{"d_mlp": 448, "activation": "swiglu", "norm_eps": 1e-05, "init": "normal", "init_std_qkv": 0.0455, "init_std_o": 0.0108, "init_std_up": 0.0455, "init_std_down": 0.00579, "beta1": 0.95, "beta2": 0.99, "weight_decay": 0.034, "schedule": "wsd", "final_lr_fraction": 0.0, "seq_len": 1024}
Each number is 200 + 30 x the weight over its row's rms, rounded and kept within 0 to 999. Layers, rows and columns count from 0. The size before them is the row's rms in percent of the matrix's.

# layer 3 attention output (transposed), 128x160, rms 0.144, rows 22-42, columns 80-159
098,190,206,131,235,218,230,266,273,208,233,232,181,202,198,201,141,220,219,196,192,192,195,198,151,181,201,197,215,196,223,173,210,224,202,182,198,203,204,281,237,148,243,205,197,138,210,243,193,229,161,249,209,160,190,227,223,202,174,233,204,191,174,222,170,222,190,191,140,184,235,204,157,114,238,186,196,239,195,194,209
087,290,228,184,216,239,146,185,215,252,259,185,225,219,204,149,177,208,233,216,201,180,211,220,220,253,225,191,194,280,257,212,235,171,231,186,210,212,199,214,195,182,159,198,226,170,216,230,196,206,284,193,220,230,181,224,192,164,207,222,257,162,171,239,200,175,213,205,212,172,161,234,212,163,190,208,182,205,200,219,211
090,154,246,182,239,189,195,175,225,227,171,244,233,217,213,231,225,222,195,193,185,187,164,183,201,155,184,219,134,200,172,219,214,219,218,197,167,213,198,198,182,175,199,273,173,166,192,253,230,258,188,260,167,212,150,147,202,235,159,213,201,170,218,204,215,230,185,189,156,170,245,172,171,224,154,210,169,193,267,228,214
089,258,243,228,172,195,177,200,224,236,163,261,204,193,205,235,174,257,186,211,129,243,200,193,219,197,247,150,183,219,201,212,183,188,210,201,242,156,217,225,135,251,146,168,163,190,184,233,197,180,202,200,222,199,120,256,165,237,197,220,190,219,183,207,173,166,162,129,185,120,204,155,200,181,226,211,185,201,224,188,156
101,273,198,194,224,210,138,223,165,209,161,146,166,143,164,203,234,174,175,248,203,197,192,161,202,198,151,169,208,176,218,242,181,137,190,160,239,226,221,205,160,171,249,167,130,198,190,249,220,239,225,180,205,189,234,165,230,216,226,179,215,184,178,205,222,211,220,259,196,230,152,191,216,202,207,145,227,210,184,219,219
094,147,235,237,216,184,175,224,186,250,179,237,219,189,201,206,167,182,166,254,186,187,212,242,176,175,189,158,208,211,194,221,215,211,249,180,166,192,259,198,195,207,213,200,191,173,172,197,194,199,215,186,226,214,172,239,239,206,191,243,204,203,224,202,246,207,158,181,190,182,181,167,156,174,194,208,226,185,212,231,141
090,196,162,160,205,209,239,207,183,211,228,202,265,181,229,187,111,182,214,189,188,182,210,173,202,190,147,203,126,181,160,222,191,171,190,221,183,283,253,196,218,139,154,218,215,175,194,242,191,202,219,204,175,181,200,200,159,261,165,198,263,194,187,216,213,192,221,151,228,225,181,165,187,240,214,155,192,186,182,243,173
092,200,229,162,214,181,214,179,204,188,204,115,204,211,240,219,165,194,230,243,257,176,218,204,230,165,208,202,153,174,167,249,207,238,172,158,211,223,186,230,224,236,107,189,178,218,225,146,213,180,178,221,158,239,243,213,158,200,184,190,182,208,215,168,210,231,224,219,189,194,284,175,220,151,222,219,130,214,181,175,157
104,214,117,205,248,260,190,178,174,209,195,260,193,218,173,205,177,151,163,196,221,151,209,202,210,179,254,216,189,238,157,212,201,165,206,153,171,212,136,182,205,219,159,235,200,195,189,244,240,223,153,177,204,162,194,214,212,187,202,172,226,152,188,208,196,208,147,245,245,205,243,205,224,188,227,172,241,188,215,199,204
090,233,226,218,193,169,204,222,199,199,241,211,196,255,184,203,181,217,168,219,224,162,240,230,236,246,214,213,187,161,193,224,175,221,183,176,218,236,187,246,275,267,221,223,204,227,155,197,197,202,203,197,192,224,218,213,170,261,202,246,186,209,165,197,198,215,190,222,220,231,187,271,195,213,205,247,161,253,214,215,183
087,214,190,193,241,224,197,145,213,220,164,245,195,183,166,246,241,233,259,225,171,199,174,175,231,154,210,214,198,232,237,204,187,150,228,165,184,181,205,191,178,179,248,171,222,180,184,192,191,177,190,139,151,238,189,181,217,233,168,116,156,257,199,198,203,182,222,224,202,219,161,197,188,180,203,213,193,208,221,254,189
107,127,258,208,194,164,219,187,207,203,188,196,163,232,172,191,167,215,213,213,207,184,219,188,189,210,142,148,232,205,170,208,195,218,196,247,246,181,181,156,165,207,149,201,203,232,247,196,211,106,143,154,220,246,214,210,217,238,181,216,197,217,217,131,196,177,188,112,159,193,158,186,188,203,176,192,209,212,238,192,189
101,216,200,235,183,213,210,156,215,211,181,182,211,173,132,231,184,169,221,209,246,212,186,233,239,223,244,184,129,195,202,216,245,224,124,240,140,217,199,199,204,206,186,240,214,233,170,243,194,184,193,207,140,220,190,244,205,220,203,171,207,217,250,214,224,178,224,238,226,210,239,204,236,181,210,188,199,222,198,222,234
088,166,231,223,249,230,183,212,195,216,166,199,176,223,176,202,223,163,209,244,223,163,224,197,248,250,243,288,156,191,175,228,201,215,225,186,190,201,206,153,241,235,267,175,226,175,220,230,232,190,203,223,216,216,203,263,161,182,213,166,210,199,232,166,248,247,179,189,234,185,212,254,218,202,165,230,201,218,225,212,169
094,193,199,211,227,232,206,250,277,149,217,194,214,166,182,185,171,178,161,194,226,197,172,163,205,109,246,168,184,189,218,156,190,183,213,215,199,201,206,217,172,198,225,199,178,214,168,186,181,166,219,193,173,240,152,218,218,191,248,213,227,208,161,184,180,194,205,197,197,164,148,144,186,210,197,191,162,223,203,251,205
096,206,206,197,199,182,192,190,122,239,211,215,174,211,219,186,216,244,194,237,201,165,199,186,197,160,230,168,245,214,178,200,220,169,257,158,204,272,209,175,148,202,155,192,204,174,262,189,218,171,212,175,194,238,215,192,240,208,210,220,262,227,186,201,159,211,190,201,178,218,186,197,174,163,251,210,191,200,164,183,245
091,222,239,160,168,252,208,179,195,187,164,204,152,227,236,229,144,176,217,184,209,202,234,230,205,221,232,148,265,205,186,186,172,241,224,225,235,209,176,193,216,168,218,225,214,205,192,201,192,178,237,221,206,226,150,221,173,243,211,207,218,189,203,224,209,223,155,204,195,247,239,195,178,213,239,209,154,203,249,188,204
092,159,204,174,155,198,264,204,243,189,207,214,252,170,208,198,176,154,153,169,165,208,156,220,160,147,185,199,222,201,199,165,206,248,258,225,197,197,207,169,167,186,187,189,226,205,184,151,218,227,180,194,219,173,191,216,202,179,194,224,174,135,199,127,208,160,160,121,241,194,182,191,188,215,186,215,218,191,211,247,156
091,197,224,225,214,123,270,236,246,168,210,196,183,224,152,165,162,198,159,224,234,226,212,232,196,219,254,188,241,224,189,246,173,204,173,175,213,225,190,177,186,160,197,215,220,227,259,198,183,174,182,186,175,177,130,198,218,255,188,203,157,227,247,215,163,188,178,182,218,167,135,230,173,204,182,231,158,192,260,175,201
091,169,178,243,133,239,243,208,170,180,186,222,229,228,208,234,148,200,266,203,203,202,203,188,149,213,231,213,215,193,261,186,188,253,210,210,192,193,227,232,186,222,217,201,212,217,202,235,143,190,279,234,165,231,221,223,182,176,194,198,214,201,221,211,210,228,218,193,164,186,193,179,201,194,207,165,180,203,222,193,195
090,235,185,141,228,210,170,231,178,190,165,233,215,165,178,191,174,216,201,182,149,224,194,182,270,219,192,190,191,219,195,207,184,160,147,165,196,220,227,194,265,169,185,200,188,169,212,187,237,166,217,168,141,230,214,185,195,217,182,195,205,188,248,182,222,166,192,181,179,223,231,239,150,214,144,237,164,178,242,165,196
# layer 3 attention value, 128x160, rms 0.159, rows 23-42, columns 80-159
082,234,178,172,218,175,174,209,181,197,204,178,218,187,200,201,203,224,223,232,177,222,200,208,163,208,230,208,204,231,199,239,226,146,210,200,181,251,236,232,224,170,193,218,216,213,161,201,198,231,188,175,227,257,170,215,160,161,213,244,200,214,159,170,195,256,170,185,173,156,186,219,194,284,165,217,214,217,191,197,175
084,162,219,196,222,267,182,166,244,211,220,204,195,174,214,229,224,213,236,180,207,213,207,166,231,245,188,238,85,222,176,238,173,228,225,184,184,209,192,200,169,200,229,202,180,263,201,164,263,144,227,249,172,222,231,184,208,194,179,219,187,215,174,196,220,198,186,188,213,203,198,219,191,209,245,199,240,182,152,169,255
087,193,238,230,210,208,182,166,194,226,224,198,245,176,150,195,167,179,186,210,139,191,185,290,228,214,214,169,165,231,205,215,225,178,153,246,242,174,202,192,194,245,216,175,223,181,178,205,187,188,187,230,164,157,185,242,180,193,146,213,222,220,154,160,227,196,178,176,216,144,237,249,221,146,221,216,226,228,203,189,179
085,179,223,180,210,195,210,192,193,225,240,143,240,163,166,223,195,234,199,248,184,244,188,178,160,191,195,195,153,222,241,194,141,193,193,207,214,224,210,195,189,197,138,207,226,193,195,192,159,227,213,194,195,182,195,224,183,188,171,222,194,204,234,229,217,194,242,188,223,233,189,186,202,192,120,241,218,183,267,201,193
094,174,199,200,198,205,174,167,206,220,231,179,205,186,199,212,141,209,228,228,192,238,217,138,216,229,183,195,186,183,169,223,179,201,221,200,206,289,170,221,233,171,236,238,162,270,192,229,208,130,251,168,184,216,196,230,167,279,223,197,195,205,174,180,170,214,168,202,160,168,206,213,182,200,224,171,179,205,219,179,232
083,217,181,148,183,194,239,218,220,221,202,158,237,195,127,188,169,163,171,183,227,190,205,180,211,203,198,181,139,237,166,223,251,210,262,155,254,226,214,188,216,173,165,190,228,196,179,185,260,212,201,121,200,205,171,236,198,194,240,190,227,178,214,237,252,206,198,144,220,207,186,212,194,141,204,170,206,205,242,235,193
089,233,255,214,202,200,162,238,256,226,206,165,204,159,216,199,202,226,239,175,232,228,177,179,177,139,243,177,173,220,200,234,214,173,161,275,227,165,159,252,212,237,218,160,175,231,170,214,259,215,204,202,176,187,219,207,186,235,223,154,242,202,236,140,162,295,222,186,201,178,173,207,174,182,228,181,211,214,169,211,226
087,196,194,193,233,241,155,186,166,233,200,211,121,203,195,241,192,217,157,173,210,189,160,128,254,124,204,147,255,229,181,195,147,136,174,158,168,252,198,205,191,203,228,224,197,211,192,236,209,176,184,172,156,242,223,174,188,198,194,235,149,148,151,229,195,202,199,175,203,196,202,165,161,229,187,152,234,210,212,229,205
083,186,246,212,203,126,237,265,241,171,194,194,209,169,245,165,223,205,150,182,175,192,273,204,231,207,180,205,240,201,224,221,192,224,214,203,211,218,209,161,215,214,207,234,204,217,175,210,194,252,153,201,183,189,185,243,179,246,184,222,191,195,173,167,252,175,226,132,221,193,244,192,208,191,179,209,170,224,196,225,214
086,174,187,212,181,191,238,216,180,237,215,207,254,195,189,209,218,169,172,187,206,228,192,231,205,186,167,183,182,182,201,172,165,218,212,196,175,166,224,161,189,160,251,190,256,202,166,233,187,214,190,206,168,225,209,203,181,209,138,165,166,223,187,193,261,211,206,254,152,188,189,231,157,246,194,206,181,222,167,268,197
106,134,224,216,230,173,221,215,196,219,232,162,182,167,180,168,171,164,243,226,187,142,246,199,148,194,194,254,211,157,174,219,233,206,147,234,183,232,209,178,212,204,186,220,185,233,255,175,214,225,144,214,195,193,216,223,180,164,194,156,172,223,219,144,190,219,170,210,163,123,185,229,200,182,174,191,174,217,213,203,197
098,246,205,225,166,177,213,230,198,220,168,217,216,208,180,204,212,182,186,180,193,213,164,198,263,202,219,189,192,171,191,194,256,209,155,199,206,219,198,209,186,185,202,172,154,212,211,274,217,243,187,145,216,209,177,247,181,189,227,289,204,213,200,159,186,226,207,192,259,186,187,226,183,193,208,214,180,140,193,213,200
080,189,163,244,191,211,221,222,192,146,197,169,193,201,193,149,228,202,233,193,228,202,227,202,203,245,212,209,189,188,201,249,185,206,149,238,207,235,223,175,198,214,224,171,200,176,204,271,231,206,213,213,211,208,200,246,157,280,170,230,238,190,182,167,239,202,203,189,240,184,208,169,213,222,174,166,156,252,213,239,190
086,206,230,193,209,206,219,175,201,162,240,204,261,177,228,236,163,206,130,216,183,246,222,232,203,191,208,214,170,219,190,165,196,204,245,214,190,207,186,278,210,255,209,211,199,208,164,212,174,174,227,251,178,182,157,224,211,208,198,233,187,217,255,187,224,182,246,202,162,158,168,232,175,185,199,188,191,225,172,218,203
091,183,184,175,176,206,171,221,199,205,195,186,256,231,234,168,235,214,189,228,222,190,200,173,224,158,190,146,201,184,129,226,203,185,278,198,154,216,179,183,179,167,148,286,168,204,211,180,207,175,206,202,148,197,171,218,202,201,168,209,185,244,216,213,120,241,151,174,191,226,187,227,175,200,218,170,257,204,230,173,210
082,217,246,227,204,204,261,199,214,220,207,160,210,224,178,213,213,172,208,269,164,193,209,221,190,217,247,169,234,197,222,207,163,197,185,237,202,192,229,174,195,147,198,240,149,189,245,183,213,225,209,179,193,212,177,173,200,201,227,206,204,205,158,222,195,219,221,168,157,227,155,202,223,161,233,214,242,232,213,193,186
090,229,227,216,244,254,237,182,198,203,220,234,167,102,207,195,170,169,195,200,205,190,216,186,201,196,135,268,207,225,147,156,194,198,242,165,199,217,167,176,220,262,238,212,181,176,165,193,240,248,158,190,151,238,192,199,246,188,236,211,238,211,222,224,244,136,211,209,170,180,141,190,187,190,175,214,239,226,232,225,169
085,170,231,180,200,189,248,206,205,179,198,151,218,253,223,211,169,216,187,220,239,206,212,251,219,170,233,148,251,181,151,246,184,222,209,209,183,273,238,181,170,168,215,190,182,226,178,162,203,142,223,207,147,113,226,161,163,239,233,183,171,198,199,131,162,204,206,199,198,187,204,198,165,209,209,213,184,214,202,178,222
081,226,198,214,238,161,232,234,153,188,197,153,258,234,176,230,218,184,226,183,195,197,185,183,247,247,168,194,232,185,142,152,204,165,196,203,174,211,208,211,151,264,239,197,151,178,175,209,154,258,205,208,153,193,181,184,239,237,251,209,186,151,215,240,186,224,214,251,199,202,236,213,193,148,234,162,238,214,262,184,185
089,192,216,151,208,245,165,183,200,221,223,205,175,211,234,170,209,233,184,157,222,190,140,230,162,184,195,220,187,228,219,215,185,212,152,161,199,148,252,198,215,190,187,192,239,207,165,170,166,230,204,168,197,173,163,236,135,239,188,158,182,198,220,182,293,168,230,209,158,220,225,232,215,148,185,171,189,207,177,128,240